From a checkpoint of a small transformer trained on Wikipedia: a variant of SOAP for these matrices, 265M tokens.
Each number is 200 + 40 x the weight over the matrix's rms, rounded and kept within 0 to 999. Layers, rows and columns count from 0.

# up: layer 2 MLP up, 768x192, rms 0.211, rows 408-460, columns 128-191
# down: layer 2 MLP down (transposed), 768x192, rms 0.206, rows 408-459, columns 128-191
up408,176,195,200,240,227,168,183,168,183,269,197,219,176,235,181,328,167,188,219,283,242,164,289,217,272,275,164,185,252,209,158,228,193,134,229,134,176,159,178,178,265,242,222,187,126,175,183,125,214,145,180,262,136,236,290,115,219,235,231,244,175,216,249,223
down408,148,140,146,162,181,196,175,182,262,213,231,240,216,300,286,282,206,163,188,157,142,199,232,199,157,236,170,132,271,207,226,200,166,253,238,211,174,156,150,209,205,202,215,170,145,179,113,256,204,186,152,165,254,147,195,217,285,127,222,236,223,122,202,249
up409,261,200,204,232,221,162,168,207,282,201,184,167,185,208,202,215,188,208,223,179,208,176,193,162,188,122,216,191,207,250,180,208,213,137,194,210,216,205,221,202,222,174,242,215,184,258,179,164,193,219,180,169,202,185,208,232,214,247,272,221,149,234,256,161
down409,181,206,143,219,205,181,264,104,167,287,151,146,213,152,202,216,229,149,191,151,161,205,225,167,228,183,206,181,230,209,166,264,149,231,221,173,222,239,239,189,135,210,165,280,254,123,198,186,184,202,210,269,148,189,265,188,149,192,213,176,223,199,190,184
up410,258,227,151,199,268,170,198,253,202,289,207,217,200,270,164,167,168,206,180,164,176,232,179,259,228,219,144,220,196,162,143,175,160,188,251,159,214,238,212,244,249,219,214,201,243,159,175,178,216,272,203,196,204,190,196,199,221,198,286,210,224,208,215,218
down410,214,224,221,237,241,175,201,221,182,216,191,138,245,203,266,173,162,175,185,163,238,181,205,155,147,191,246,157,229,220,186,148,156,274,192,177,209,196,225,172,225,253,195,192,178,158,198,218,188,234,247,156,241,229,214,172,188,234,193,197,262,249,182,165
up411,173,206,122,250,181,167,89,254,173,219,246,172,235,114,202,240,201,156,219,256,212,137,205,203,222,220,246,141,214,192,208,185,210,224,188,239,175,253,147,238,268,282,194,193,243,274,241,159,261,188,205,130,239,182,214,212,188,225,247,128,215,195,254,243
down411,226,156,220,193,127,171,175,202,200,201,152,190,237,128,195,211,133,160,247,242,274,238,210,200,184,133,147,155,223,174,190,188,134,233,164,218,254,231,254,166,257,194,271,180,179,174,126,228,200,247,200,146,177,154,213,206,161,232,233,116,275,203,236,146
up412,199,143,236,243,206,183,126,170,201,271,178,251,223,216,220,251,162,278,167,256,235,225,152,160,197,166,136,238,282,167,139,237,194,183,187,174,236,146,223,202,251,228,208,180,192,188,178,219,189,220,144,229,206,260,170,143,219,212,196,236,257,177,235,215
down412,226,169,143,232,205,200,183,197,174,183,192,189,142,124,235,266,208,198,220,208,182,216,278,120,98,173,158,182,155,151,187,209,234,206,229,197,246,211,150,165,180,286,274,220,241,191,130,232,213,158,219,268,147,190,146,175,157,135,191,266,230,177,152,243
up413,264,196,179,131,244,225,191,172,216,261,232,296,148,232,230,252,247,280,231,221,175,205,195,140,158,141,218,220,204,179,239,183,223,269,300,223,196,187,124,227,257,229,160,204,172,156,187,206,238,282,195,167,185,208,164,208,198,241,172,193,249,307,152,224
down413,276,205,201,138,174,230,230,183,155,281,137,153,207,213,186,203,101,202,237,191,230,174,212,249,234,271,217,183,238,199,195,210,225,215,218,237,243,187,185,231,230,190,238,149,228,215,126,177,227,139,159,182,251,144,204,200,177,173,205,183,247,214,184,260
up414,159,207,237,198,186,241,179,221,182,223,180,217,270,163,279,189,182,185,199,246,283,156,231,245,269,241,171,276,169,217,137,184,112,183,185,204,229,147,146,171,213,212,257,157,143,226,268,229,209,202,261,243,199,151,249,163,221,224,200,218,161,233,250,290
down414,182,213,197,226,150,200,185,160,154,232,151,200,290,114,175,252,152,179,220,190,151,252,243,228,276,264,237,187,284,259,211,218,152,166,204,278,259,206,200,164,206,170,218,202,215,208,200,212,211,249,214,268,233,152,244,128,174,133,200,236,229,187,248,184
up415,159,193,221,187,279,206,175,299,191,192,242,156,216,170,209,128,200,133,271,170,184,225,167,205,192,125,205,186,72,213,148,148,254,233,205,196,196,215,177,184,164,268,208,163,210,192,213,176,259,246,243,217,229,204,172,216,207,147,177,219,209,218,187,218
down415,127,189,168,181,178,174,244,248,191,204,175,208,165,208,146,140,270,158,214,212,177,224,215,134,220,273,161,168,198,245,234,223,269,193,228,172,242,251,239,171,206,254,220,238,209,232,138,181,208,203,117,185,202,220,255,136,217,214,273,236,188,208,223,227
up416,166,125,210,199,211,260,226,206,234,162,242,308,203,193,202,238,228,226,156,236,204,188,218,170,266,155,152,152,198,233,136,185,155,194,176,173,178,156,231,227,90,112,220,183,197,279,155,141,236,205,212,131,278,134,247,176,190,162,130,102,152,207,229,229
down416,187,210,194,189,140,156,140,213,162,169,225,229,208,197,200,167,220,212,108,218,236,161,150,200,210,211,261,217,224,247,214,190,123,178,267,190,254,185,196,170,279,263,187,233,230,186,211,243,150,233,175,230,264,257,228,268,183,176,279,188,237,198,203,184
up417,184,216,176,206,261,145,202,248,154,228,179,172,139,279,207,220,213,184,259,212,181,262,177,280,213,142,154,189,260,222,205,221,204,235,227,175,241,282,205,235,144,151,157,205,283,223,230,174,173,181,171,153,159,202,161,162,209,113,292,203,258,182,242,205
down417,209,176,235,138,194,204,154,224,179,237,198,193,232,366,282,178,260,201,258,197,211,126,264,239,182,285,192,134,200,181,193,227,215,241,227,234,163,185,264,151,286,185,201,155,237,217,146,236,252,206,218,183,188,158,271,245,192,143,147,192,120,163,198,142
up418,158,182,237,222,187,215,216,180,146,171,204,224,282,163,234,252,119,188,265,209,124,146,161,249,165,146,184,190,260,153,168,272,235,221,162,190,239,163,166,184,201,196,213,154,150,196,168,180,236,169,201,240,244,244,228,131,223,96,205,202,180,168,193,196
down418,208,221,208,197,198,215,256,151,178,231,236,268,135,233,203,242,242,236,171,221,261,234,212,138,171,182,146,246,176,187,132,151,193,209,132,163,221,169,244,234,190,255,200,249,142,155,146,235,120,198,214,239,154,188,120,259,197,212,163,166,216,105,202,216
up419,201,231,149,216,185,195,237,146,236,187,149,142,237,178,188,126,235,188,175,193,125,164,245,163,217,207,153,201,251,215,191,242,165,261,177,254,178,194,224,181,223,148,249,170,256,199,247,177,208,249,215,223,284,233,280,169,168,106,221,136,114,190,121,191
down419,197,273,227,246,202,162,187,194,171,218,187,238,175,154,257,307,162,191,196,185,233,174,156,232,266,179,241,240,247,164,182,243,209,107,174,236,258,195,189,173,185,215,136,154,181,159,205,143,287,196,268,191,172,220,181,226,178,244,190,179,190,159,148,263
up420,166,269,194,160,160,190,197,209,157,153,194,217,196,257,194,227,238,137,230,204,56,201,165,210,172,202,218,241,252,207,203,152,211,171,252,135,136,144,239,202,209,248,223,228,291,125,264,244,191,239,273,153,277,148,238,227,188,121,195,233,289,198,219,224
down420,232,147,196,222,197,176,160,147,191,214,189,261,237,167,179,153,243,222,168,149,117,189,187,185,241,187,236,248,201,219,122,220,192,163,153,232,181,173,202,244,153,132,162,142,241,228,165,147,243,220,201,187,167,218,177,200,152,157,299,272,121,193,202,203
up421,207,236,174,208,81,160,164,132,210,258,175,224,230,200,241,197,199,236,292,184,244,202,241,172,188,281,201,225,215,184,201,251,270,251,178,190,205,228,206,185,221,240,282,232,216,214,196,176,221,140,229,196,201,153,224,155,192,231,164,178,262,177,296,193
down421,166,152,178,254,150,268,106,234,215,227,176,244,235,299,181,217,168,280,188,160,212,203,165,227,241,158,169,277,261,162,112,212,183,139,273,278,188,205,141,241,125,217,162,262,209,179,265,171,193,257,143,227,194,229,204,208,218,188,110,177,183,213,112,260
up422,239,268,204,278,228,138,210,254,143,206,151,206,210,199,160,184,186,210,242,145,197,184,146,189,241,247,92,128,204,144,208,187,185,202,216,224,79,182,156,178,188,179,202,184,198,258,228,261,204,100,161,227,132,293,191,222,280,233,165,140,143,248,133,189
down422,184,195,144,173,153,135,208,162,198,260,211,232,211,171,277,207,183,127,185,236,247,188,220,213,251,188,229,191,188,211,178,261,252,213,208,193,302,171,212,237,170,191,168,135,203,174,234,203,170,202,221,200,190,204,178,149,211,207,248,203,206,230,210,175
up423,201,244,152,261,207,245,145,235,125,165,192,211,199,245,166,208,200,151,175,235,224,165,258,174,189,242,157,227,177,187,256,59,163,219,158,183,194,203,150,64,155,238,221,238,273,222,222,216,237,156,194,167,190,182,153,182,202,175,196,180,261,214,219,201
down423,177,139,165,236,231,171,197,194,243,186,152,284,243,169,260,215,262,135,233,256,237,176,169,201,211,191,193,250,195,223,224,228,218,148,170,238,198,179,193,226,222,192,225,240,205,187,150,199,195,242,151,215,201,267,226,267,175,155,246,216,270,230,212,157
up424,221,297,197,207,189,164,184,209,159,212,216,212,186,240,238,147,266,188,218,229,241,224,168,239,150,211,177,221,154,174,168,266,189,204,128,160,220,211,120,187,175,89,84,239,210,159,185,174,221,161,238,196,312,276,174,213,219,248,247,174,227,208,171,199
down424,141,109,147,174,202,163,134,223,147,169,197,204,211,188,140,138,216,192,165,234,190,206,181,173,144,201,249,275,99,146,234,153,217,206,199,145,223,171,258,212,183,260,216,164,225,239,179,141,206,154,170,144,245,187,248,251,179,239,154,246,288,186,192,282
up425,151,226,178,105,183,234,184,136,181,166,173,111,164,210,211,182,210,177,195,174,185,179,295,210,216,307,201,118,148,234,138,190,174,272,246,144,182,221,221,155,258,158,223,185,272,183,250,207,213,204,143,201,228,130,151,185,251,186,197,176,207,172,145,235
down425,275,235,223,164,126,219,205,199,187,247,221,219,244,123,185,202,185,157,190,183,144,299,233,216,101,188,202,209,100,173,159,200,135,245,205,177,224,234,226,142,254,209,186,197,176,163,190,162,198,136,129,221,179,165,205,145,174,227,203,225,223,144,231,258
up426,197,273,176,200,221,258,204,217,209,162,193,211,211,162,145,165,165,237,205,226,129,150,222,252,169,210,210,139,193,149,250,285,230,209,225,207,229,177,140,139,253,210,244,193,231,187,184,175,177,187,269,211,204,131,196,189,125,260,133,174,161,266,190,292
down426,168,239,196,264,129,201,170,154,247,222,254,146,172,179,201,192,172,180,201,157,217,208,163,257,211,221,150,118,145,209,180,213,169,227,223,225,174,213,162,150,152,234,202,228,244,166,169,224,245,173,279,215,270,204,159,160,196,178,172,243,137,205,203,192
up427,200,211,284,166,239,275,127,172,185,169,165,175,173,181,188,221,201,266,147,252,211,224,197,242,214,195,185,175,152,217,198,274,178,232,218,205,272,204,214,242,207,228,247,58,170,196,227,222,263,280,220,184,204,214,213,224,160,211,233,168,300,256,138,228
down427,253,158,217,188,146,242,146,221,177,170,213,145,202,132,156,225,230,267,204,215,184,132,154,177,275,161,218,215,180,196,152,220,194,266,159,211,174,193,223,210,214,206,217,131,223,171,198,134,118,152,206,162,229,247,193,223,186,129,202,297,183,215,175,216
up428,180,128,219,239,236,271,236,216,188,186,197,228,228,198,212,202,184,164,234,213,164,170,196,214,170,159,214,98,151,201,209,245,185,201,256,239,246,197,186,202,202,271,221,193,255,185,221,174,233,285,158,247,186,260,287,158,214,196,194,211,165,186,214,183
down428,217,249,192,170,173,209,124,245,246,191,173,184,176,229,253,225,193,204,150,219,224,198,282,241,211,185,225,241,249,186,282,130,210,166,188,174,192,140,230,194,210,157,192,150,156,205,262,213,206,155,191,201,211,209,187,161,217,208,155,144,201,201,272,194
up429,159,194,196,238,283,82,263,96,178,238,194,153,244,213,190,271,228,192,263,191,186,250,220,176,220,198,215,222,214,166,246,216,229,197,202,188,180,153,186,228,277,220,238,260,190,193,262,223,220,210,160,224,241,153,143,219,200,224,273,269,194,206,198,239
down429,258,199,194,243,204,144,221,163,192,176,139,229,218,232,215,171,140,208,181,184,242,220,264,241,166,158,81,171,170,221,152,217,175,225,172,98,183,204,202,139,163,211,122,233,235,234,252,276,206,178,250,211,221,130,215,239,172,243,210,187,173,242,216,326
up430,196,186,237,191,216,176,235,190,103,267,201,225,213,173,243,210,242,238,135,168,134,183,189,216,213,179,215,227,220,221,162,264,217,211,243,251,135,204,250,192,184,206,223,212,169,161,197,218,193,196,189,241,207,220,209,178,238,155,296,152,283,222,186,211
down430,202,202,191,132,152,199,205,219,226,183,187,181,201,251,239,245,161,175,202,223,239,131,195,200,204,167,225,185,180,174,236,196,189,184,207,171,162,225,177,172,160,170,152,183,211,113,181,182,234,148,194,193,240,154,272,191,223,173,216,130,259,213,178,152
up431,195,204,200,233,200,192,109,213,227,234,186,153,164,233,202,136,240,198,173,165,197,225,173,233,237,170,102,212,185,215,189,229,183,164,254,211,185,210,178,170,142,209,126,270,200,247,165,258,221,164,244,199,252,235,206,144,146,232,198,170,224,177,203,195
down431,231,178,223,191,169,96,202,230,202,200,175,186,191,192,244,242,190,198,178,256,145,203,178,183,258,217,211,220,181,239,211,181,197,232,238,171,225,197,168,239,223,215,176,215,187,177,167,167,176,201,189,222,239,241,143,155,125,173,209,195,252,206,233,190
up432,219,151,148,182,240,193,186,86,234,248,215,149,249,230,192,154,193,176,240,215,141,211,181,191,203,270,164,260,211,226,188,280,146,202,263,142,218,252,182,191,224,171,164,199,274,282,231,217,232,219,145,184,214,169,174,177,212,207,143,173,195,202,162,211
down432,243,199,185,231,164,208,144,220,255,199,189,256,273,196,150,178,200,179,255,180,162,255,271,160,213,179,195,190,152,195,173,232,200,274,210,213,240,200,174,129,149,158,242,221,168,175,198,217,172,231,266,263,300,190,165,182,220,225,89,205,240,244,261,223
up433,187,241,242,215,125,170,212,229,181,269,196,272,100,210,237,244,156,298,210,193,252,181,189,187,152,230,196,167,195,186,224,174,207,269,133,201,216,220,208,270,243,252,255,179,219,186,201,299,236,191,247,187,210,204,224,282,160,237,136,177,201,193,282,254
down433,215,219,202,200,214,168,203,259,242,139,250,171,153,176,205,224,247,184,181,271,204,195,242,199,247,173,254,165,220,221,237,218,190,192,218,222,172,201,221,189,136,192,122,264,251,179,170,187,185,200,205,150,211,200,165,167,193,198,175,260,164,246,222,224
up434,255,229,137,119,222,219,186,117,139,184,208,245,171,201,136,289,221,226,170,191,205,218,153,185,199,222,211,175,207,208,78,219,286,220,220,182,203,185,269,236,165,182,273,179,189,228,283,272,228,194,205,259,209,247,216,210,240,230,232,192,223,215,264,246
down434,209,154,147,258,234,184,169,130,226,282,199,182,206,203,217,174,141,203,224,190,177,214,137,140,185,231,230,229,155,198,216,210,216,191,177,238,171,201,132,168,217,235,141,255,172,207,192,163,264,121,199,177,201,202,212,184,163,273,214,214,166,224,207,225
up435,132,199,103,195,189,199,202,182,154,215,212,218,105,187,214,210,147,196,177,168,237,230,162,225,221,198,174,209,161,231,218,194,188,150,212,207,197,168,136,124,187,145,214,233,213,162,124,169,177,184,151,232,152,215,264,181,171,139,209,239,183,183,154,268
down435,210,200,230,217,171,184,199,166,228,150,203,162,143,222,174,190,259,216,266,194,250,185,262,139,232,182,240,172,258,166,265,220,202,241,269,166,173,152,186,197,191,231,238,176,185,211,172,190,181,198,159,211,134,246,194,173,215,180,198,159,117,325,212,176
up436,217,258,244,145,229,179,186,155,179,223,261,202,151,237,206,202,269,156,185,267,228,185,196,210,227,199,213,163,228,162,206,278,180,261,100,208,210,235,206,176,199,195,296,222,238,184,207,96,286,166,206,205,206,213,261,153,215,189,239,214,166,243,228,295
down436,288,182,152,214,236,190,259,73,200,231,135,229,215,199,153,188,199,249,221,185,226,174,125,213,238,203,165,210,107,158,270,234,213,179,226,186,207,261,289,230,169,149,253,183,210,174,169,171,223,216,185,208,72,268,236,242,222,131,186,185,212,259,194,143
up437,148,272,213,241,286,153,186,172,152,143,147,167,239,202,187,168,211,234,184,190,179,205,139,163,76,164,200,204,185,288,164,222,245,197,120,206,154,213,172,193,191,171,131,190,258,244,151,100,239,175,212,215,154,192,192,156,175,230,191,176,202,277,244,205
down437,187,296,149,174,225,216,145,229,192,165,196,222,219,184,163,184,232,214,146,172,163,189,171,177,188,154,203,182,236,103,196,216,212,137,298,263,260,104,240,97,272,191,169,188,217,133,166,154,225,176,152,221,280,150,222,139,194,217,283,173,162,192,199,202
up438,171,179,139,174,159,183,183,93,39,228,178,244,216,108,222,177,216,204,168,153,250,190,156,252,185,251,234,154,199,203,215,149,172,258,175,178,176,190,234,195,186,214,162,236,218,191,224,189,108,156,178,210,251,156,169,196,259,261,153,254,225,269,209,271
down438,151,184,214,159,149,215,189,200,240,224,201,243,162,233,207,186,257,256,190,139,222,151,203,182,249,248,135,241,205,234,156,114,263,224,181,176,141,224,206,266,118,147,199,177,233,183,286,119,198,237,255,160,197,236,204,193,255,220,195,215,178,184,157,171
up439,255,188,171,230,195,206,213,250,192,252,184,236,152,230,203,185,223,167,186,209,212,164,203,174,249,171,181,242,262,225,162,254,212,153,240,179,176,106,234,147,266,210,160,221,234,223,200,214,252,227,171,194,213,199,209,175,188,283,234,87,212,276,290,244
down439,148,232,227,208,202,175,174,188,129,224,206,149,228,138,221,230,181,273,193,197,217,169,196,185,288,199,269,233,233,282,144,226,197,183,117,205,229,257,256,175,139,168,232,173,184,220,211,234,138,173,261,233,135,216,203,146,199,219,167,194,112,298,247,214
up440,155,207,119,188,235,161,228,209,188,259,226,165,132,159,253,248,155,171,214,194,177,200,263,161,180,134,185,171,272,233,296,200,164,226,171,220,176,198,275,231,142,206,150,186,215,182,191,217,173,101,156,131,186,208,151,143,238,214,208,265,174,189,240,266
down440,209,139,232,219,226,198,229,212,206,136,181,172,213,257,176,208,173,167,224,198,160,251,178,187,161,214,275,267,103,189,186,228,239,216,194,242,256,213,199,162,168,174,233,216,229,197,167,216,265,209,169,252,221,201,260,234,161,171,184,183,181,227,73,159
up441,195,181,196,155,180,164,242,157,178,177,208,211,247,234,235,228,253,275,235,147,239,121,140,233,216,192,149,225,181,278,159,209,149,233,232,257,268,194,223,140,147,269,197,188,171,190,238,174,237,325,228,181,307,198,151,233,241,130,215,220,276,296,208,193
down441,132,232,231,217,228,256,196,266,196,253,175,191,148,184,203,179,179,188,280,219,272,226,203,224,150,227,165,263,260,175,172,167,246,250,210,253,169,196,270,279,225,234,131,194,222,232,178,237,140,94,220,202,246,187,241,248,165,200,200,222,179,198,192,281
up442,174,142,185,194,222,188,227,213,236,143,217,209,258,176,186,239,189,205,174,305,250,223,229,263,197,167,208,286,186,225,256,273,222,231,221,208,157,218,226,180,215,136,233,179,148,203,174,117,191,243,192,202,199,176,256,228,209,181,179,207,200,148,191,224
down442,128,158,154,195,176,228,191,210,235,226,219,151,193,214,170,181,79,216,230,204,201,243,195,164,298,175,191,169,197,138,200,186,191,138,214,229,263,186,129,142,135,171,205,185,166,215,258,209,218,134,241,243,176,147,195,257,219,148,228,182,256,199,137,218
up443,242,196,208,195,147,264,229,225,146,188,241,169,201,200,158,207,219,231,225,247,193,251,221,227,198,183,198,189,140,200,178,223,185,194,176,203,199,182,210,134,164,229,257,187,165,163,215,271,177,171,209,278,220,204,208,243,155,166,184,164,149,212,151,186
down443,214,228,204,271,195,210,194,243,280,170,202,133,198,144,200,245,230,239,246,253,149,198,217,135,148,203,218,179,294,260,263,245,165,233,276,147,214,222,203,203,256,202,205,277,175,156,211,206,190,231,140,229,203,238,222,216,238,158,158,222,268,223,183,306
up444,150,194,260,205,203,230,237,189,209,230,224,209,197,144,243,195,158,228,211,254,245,183,159,258,229,269,188,223,126,225,244,223,139,172,181,226,191,223,161,212,183,186,187,157,167,221,110,220,181,253,183,211,250,184,122,237,139,195,172,266,214,200,247,292
down444,219,169,168,214,209,250,152,206,136,240,241,185,237,153,116,136,206,123,206,239,173,189,225,210,242,179,198,280,257,294,253,252,194,198,227,263,229,187,247,217,142,180,242,267,234,144,180,151,250,198,205,199,179,191,243,226,183,301,207,143,213,197,243,260
up445,231,158,209,334,182,227,157,203,203,200,211,139,198,212,216,316,143,127,181,216,157,184,185,239,220,159,153,137,178,240,138,244,174,261,217,224,194,217,147,220,229,118,192,245,139,198,256,188,196,166,228,225,228,215,184,212,147,212,181,284,221,189,215,222
down445,160,200,215,217,233,158,247,293,209,187,210,208,240,219,154,259,239,248,205,265,217,221,192,203,249,276,115,182,288,105,187,170,236,245,134,229,126,178,259,265,186,176,203,210,188,262,223,168,200,156,100,132,197,281,164,219,189,163,151,169,114,133,222,143
up446,175,206,197,197,175,164,210,200,220,204,177,218,124,190,201,232,195,201,219,207,185,177,227,262,126,193,163,262,228,195,195,247,244,213,240,237,192,152,195,161,248,213,164,186,187,179,193,200,243,216,223,237,159,199,244,156,219,239,279,226,176,199,183,256
down446,140,211,197,144,193,235,190,178,159,296,238,146,188,155,186,177,239,224,206,215,228,230,184,260,290,233,182,143,226,174,219,221,269,178,204,201,200,184,217,214,199,168,216,193,185,200,216,134,198,234,192,162,261,259,201,194,251,238,174,103,163,193,189,301
up447,244,212,202,160,179,224,214,201,231,181,241,275,240,104,203,233,168,196,194,211,152,137,183,158,232,193,158,156,153,225,240,214,242,237,211,272,242,145,159,193,179,219,249,148,197,187,212,195,197,199,195,261,181,196,149,256,135,139,266,149,197,202,221,200
down447,233,148,274,202,140,256,135,154,174,144,224,191,223,202,216,187,187,220,185,207,141,190,134,114,258,322,252,242,216,186,235,206,219,181,206,224,251,184,245,46,229,245,224,209,192,205,195,201,248,235,156,147,200,167,192,226,207,117,241,142,249,265,202,183
up448,225,220,200,187,163,224,159,145,183,280,217,169,157,267,183,160,182,195,210,215,223,199,261,224,274,202,215,174,138,233,249,174,227,172,224,208,217,145,192,161,235,266,192,227,197,188,137,191,211,118,174,206,127,257,141,177,183,223,234,182,140,169,172,173
down448,165,151,168,190,159,218,164,211,152,145,171,232,194,242,216,222,227,189,211,181,180,141,223,218,147,163,245,267,151,179,169,199,214,187,269,252,171,251,229,249,200,270,147,296,205,173,239,276,240,266,181,175,138,214,222,196,305,292,202,213,185,267,230,234
up449,185,190,185,222,219,152,137,171,113,203,159,255,185,162,137,186,141,145,265,213,194,239,185,276,226,305,142,245,149,215,209,217,274,163,207,199,226,191,150,289,199,233,187,180,215,250,166,181,194,217,150,223,160,254,159,265,178,180,243,259,195,149,250,103
down449,186,191,155,262,190,242,192,265,212,219,177,217,163,281,243,222,130,168,182,227,192,185,242,147,147,241,248,232,179,145,202,207,148,149,195,200,227,167,188,179,214,254,113,197,190,153,252,220,161,230,164,253,121,228,204,235,187,283,315,185,248,230,164,189
up450,178,188,170,188,206,243,282,227,218,158,214,134,252,183,163,223,180,190,191,207,152,208,135,200,254,205,195,188,246,198,253,156,275,122,169,270,167,194,180,211,170,245,224,211,191,170,246,155,189,162,185,174,186,218,188,245,192,153,215,201,153,149,177,171
down450,177,188,199,174,204,204,155,223,194,222,171,221,242,236,235,236,207,166,179,163,214,180,146,273,207,221,194,236,167,219,192,245,180,232,201,239,219,166,176,171,154,171,187,249,232,250,174,197,239,203,230,233,180,198,245,195,221,177,202,242,238,280,253,159
up451,163,211,171,171,265,229,197,187,184,170,183,156,250,183,242,178,170,275,90,257,136,262,197,226,240,172,220,165,180,229,234,199,232,231,221,113,180,124,208,224,226,172,227,251,273,195,175,210,178,168,219,233,190,124,179,238,181,242,173,193,223,209,177,151
down451,168,161,218,227,120,227,185,200,180,160,201,214,239,180,208,194,212,182,173,179,199,232,178,233,222,205,273,282,175,211,216,187,228,149,183,259,142,275,187,203,197,252,194,172,129,263,283,180,194,78,216,151,201,121,178,190,200,235,141,267,209,219,202,244
up452,141,290,158,118,287,227,162,185,248,262,165,136,206,199,243,234,211,204,166,165,174,225,212,267,223,171,224,251,218,192,265,191,228,222,207,246,205,191,165,243,215,188,180,175,231,187,207,117,220,228,162,232,220,200,221,129,183,260,222,66,201,239,271,188
down452,212,160,122,202,138,124,216,174,155,177,156,202,160,158,143,162,226,226,201,218,161,204,227,169,143,184,222,227,175,108,191,190,176,225,188,111,219,187,295,198,135,184,138,206,134,212,240,193,93,220,158,188,205,188,201,191,161,224,231,244,138,213,181,190
up453,218,249,209,212,218,150,242,196,207,168,202,157,179,213,231,207,263,244,202,260,230,161,211,242,285,157,172,244,174,188,279,162,270,208,233,197,224,240,227,170,187,206,186,182,243,247,240,192,231,141,148,220,198,284,234,147,205,330,139,214,171,254,188,223
down453,250,195,147,146,209,216,180,158,206,147,228,207,244,197,178,178,147,213,136,173,121,277,241,221,257,265,237,168,244,189,89,214,173,200,260,201,258,206,211,207,202,179,277,239,243,216,188,234,221,175,270,141,226,132,165,215,123,170,232,144,164,163,137,219
up454,182,186,154,253,190,166,224,200,192,267,127,141,160,214,200,221,246,185,223,240,184,210,213,245,157,205,279,193,196,178,208,156,201,159,193,154,154,234,159,215,198,150,203,191,243,193,193,224,188,196,229,211,179,258,178,191,188,144,177,223,238,202,201,168
down454,183,185,220,163,251,214,225,195,166,101,217,205,202,220,156,167,230,283,167,247,208,203,185,195,291,157,186,186,226,177,173,150,194,258,158,259,199,215,225,197,137,300,173,166,171,165,184,261,279,207,137,243,184,169,184,237,249,265,143,90,205,165,259,144
up455,262,204,199,179,190,254,166,211,170,193,200,228,244,226,212,202,212,221,141,172,192,184,223,253,258,208,155,157,230,179,233,171,251,219,185,264,223,148,244,218,172,195,195,196,238,211,213,214,185,218,129,237,217,169,219,208,216,172,191,294,289,217,223,153
down455,194,183,186,208,185,177,212,171,196,153,187,249,150,228,179,143,195,199,170,218,127,197,215,151,198,179,159,198,92,220,92,212,213,212,201,191,231,268,174,317,207,221,169,256,168,210,318,175,182,203,254,245,208,214,226,217,211,245,205,197,229,237,195,219
up456,188,153,166,149,210,264,287,156,217,236,254,202,204,160,170,237,178,242,224,225,199,193,171,203,217,202,166,182,212,250,136,187,163,171,160,214,194,165,161,197,232,212,233,214,174,161,162,142,211,237,245,223,138,211,173,151,235,221,247,224,187,228,192,322
down456,171,205,245,211,197,162,151,194,240,166,187,157,181,216,186,172,215,117,168,186,197,238,189,187,158,238,177,204,215,197,135,137,240,215,212,190,197,200,203,150,172,216,216,207,250,225,143,281,194,146,187,205,238,229,175,201,206,244,186,229,220,210,181,220
up457,227,235,214,160,199,138,194,154,189,215,189,197,234,179,176,210,257,227,133,218,191,169,155,222,197,163,171,206,189,224,143,265,181,228,168,176,252,187,127,211,169,268,202,191,179,251,189,201,172,138,275,225,183,199,220,228,148,177,198,207,224,187,211,140
down457,250,181,223,195,170,221,217,280,176,230,175,203,202,218,232,171,145,175,165,192,197,274,180,163,152,229,253,141,136,172,141,182,217,197,202,207,192,242,217,177,177,222,174,259,139,164,197,171,202,154,206,201,224,170,157,222,235,101,245,224,172,178,156,136
up458,180,176,185,219,214,184,243,165,181,216,162,206,218,208,269,228,235,159,217,230,215,169,175,247,182,223,137,243,187,231,192,175,243,241,210,246,159,252,273,168,138,132,189,175,179,230,186,213,215,168,246,195,193,249,245,154,243,195,197,218,146,211,246,189
down458,174,172,266,163,270,196,162,205,180,244,167,229,237,202,202,253,242,198,156,236,207,229,221,176,139,196,254,215,160,226,225,220,200,159,202,228,191,226,208,206,211,193,199,197,191,169,211,166,174,199,268,262,148,206,305,225,268,205,169,234,261,185,251,204
up459,218,262,182,208,199,232,250,142,198,157,133,247,224,228,232,210,183,188,227,123,176,167,246,284,220,251,258,217,225,193,203,155,176,166,167,226,142,142,251,277,162,224,190,242,182,241,250,139,236,155,99,266,176,202,149,223,201,175,239,261,236,185,130,244
down459,233,229,169,225,274,183,196,152,222,195,199,237,210,231,172,216,236,211,262,187,135,133,131,167,205,168,167,236,180,195,207,184,168,186,263,169,227,255,166,126,256,205,170,184,208,224,206,180,165,153,203,185,263,193,164,176,189,226,253,132,244,139,182,192
up460,184,216,202,231,213,257,233,201,163,207,246,161,123,170,217,183,244,211,201,206,179,194,205,232,216,149,201,122,243,295,207,186,217,143,205,176,220,256,188,309,221,148,136,250,187,128,172,176,224,144,162,190,210,216,210,244,184,227,221,170,246,259,218,195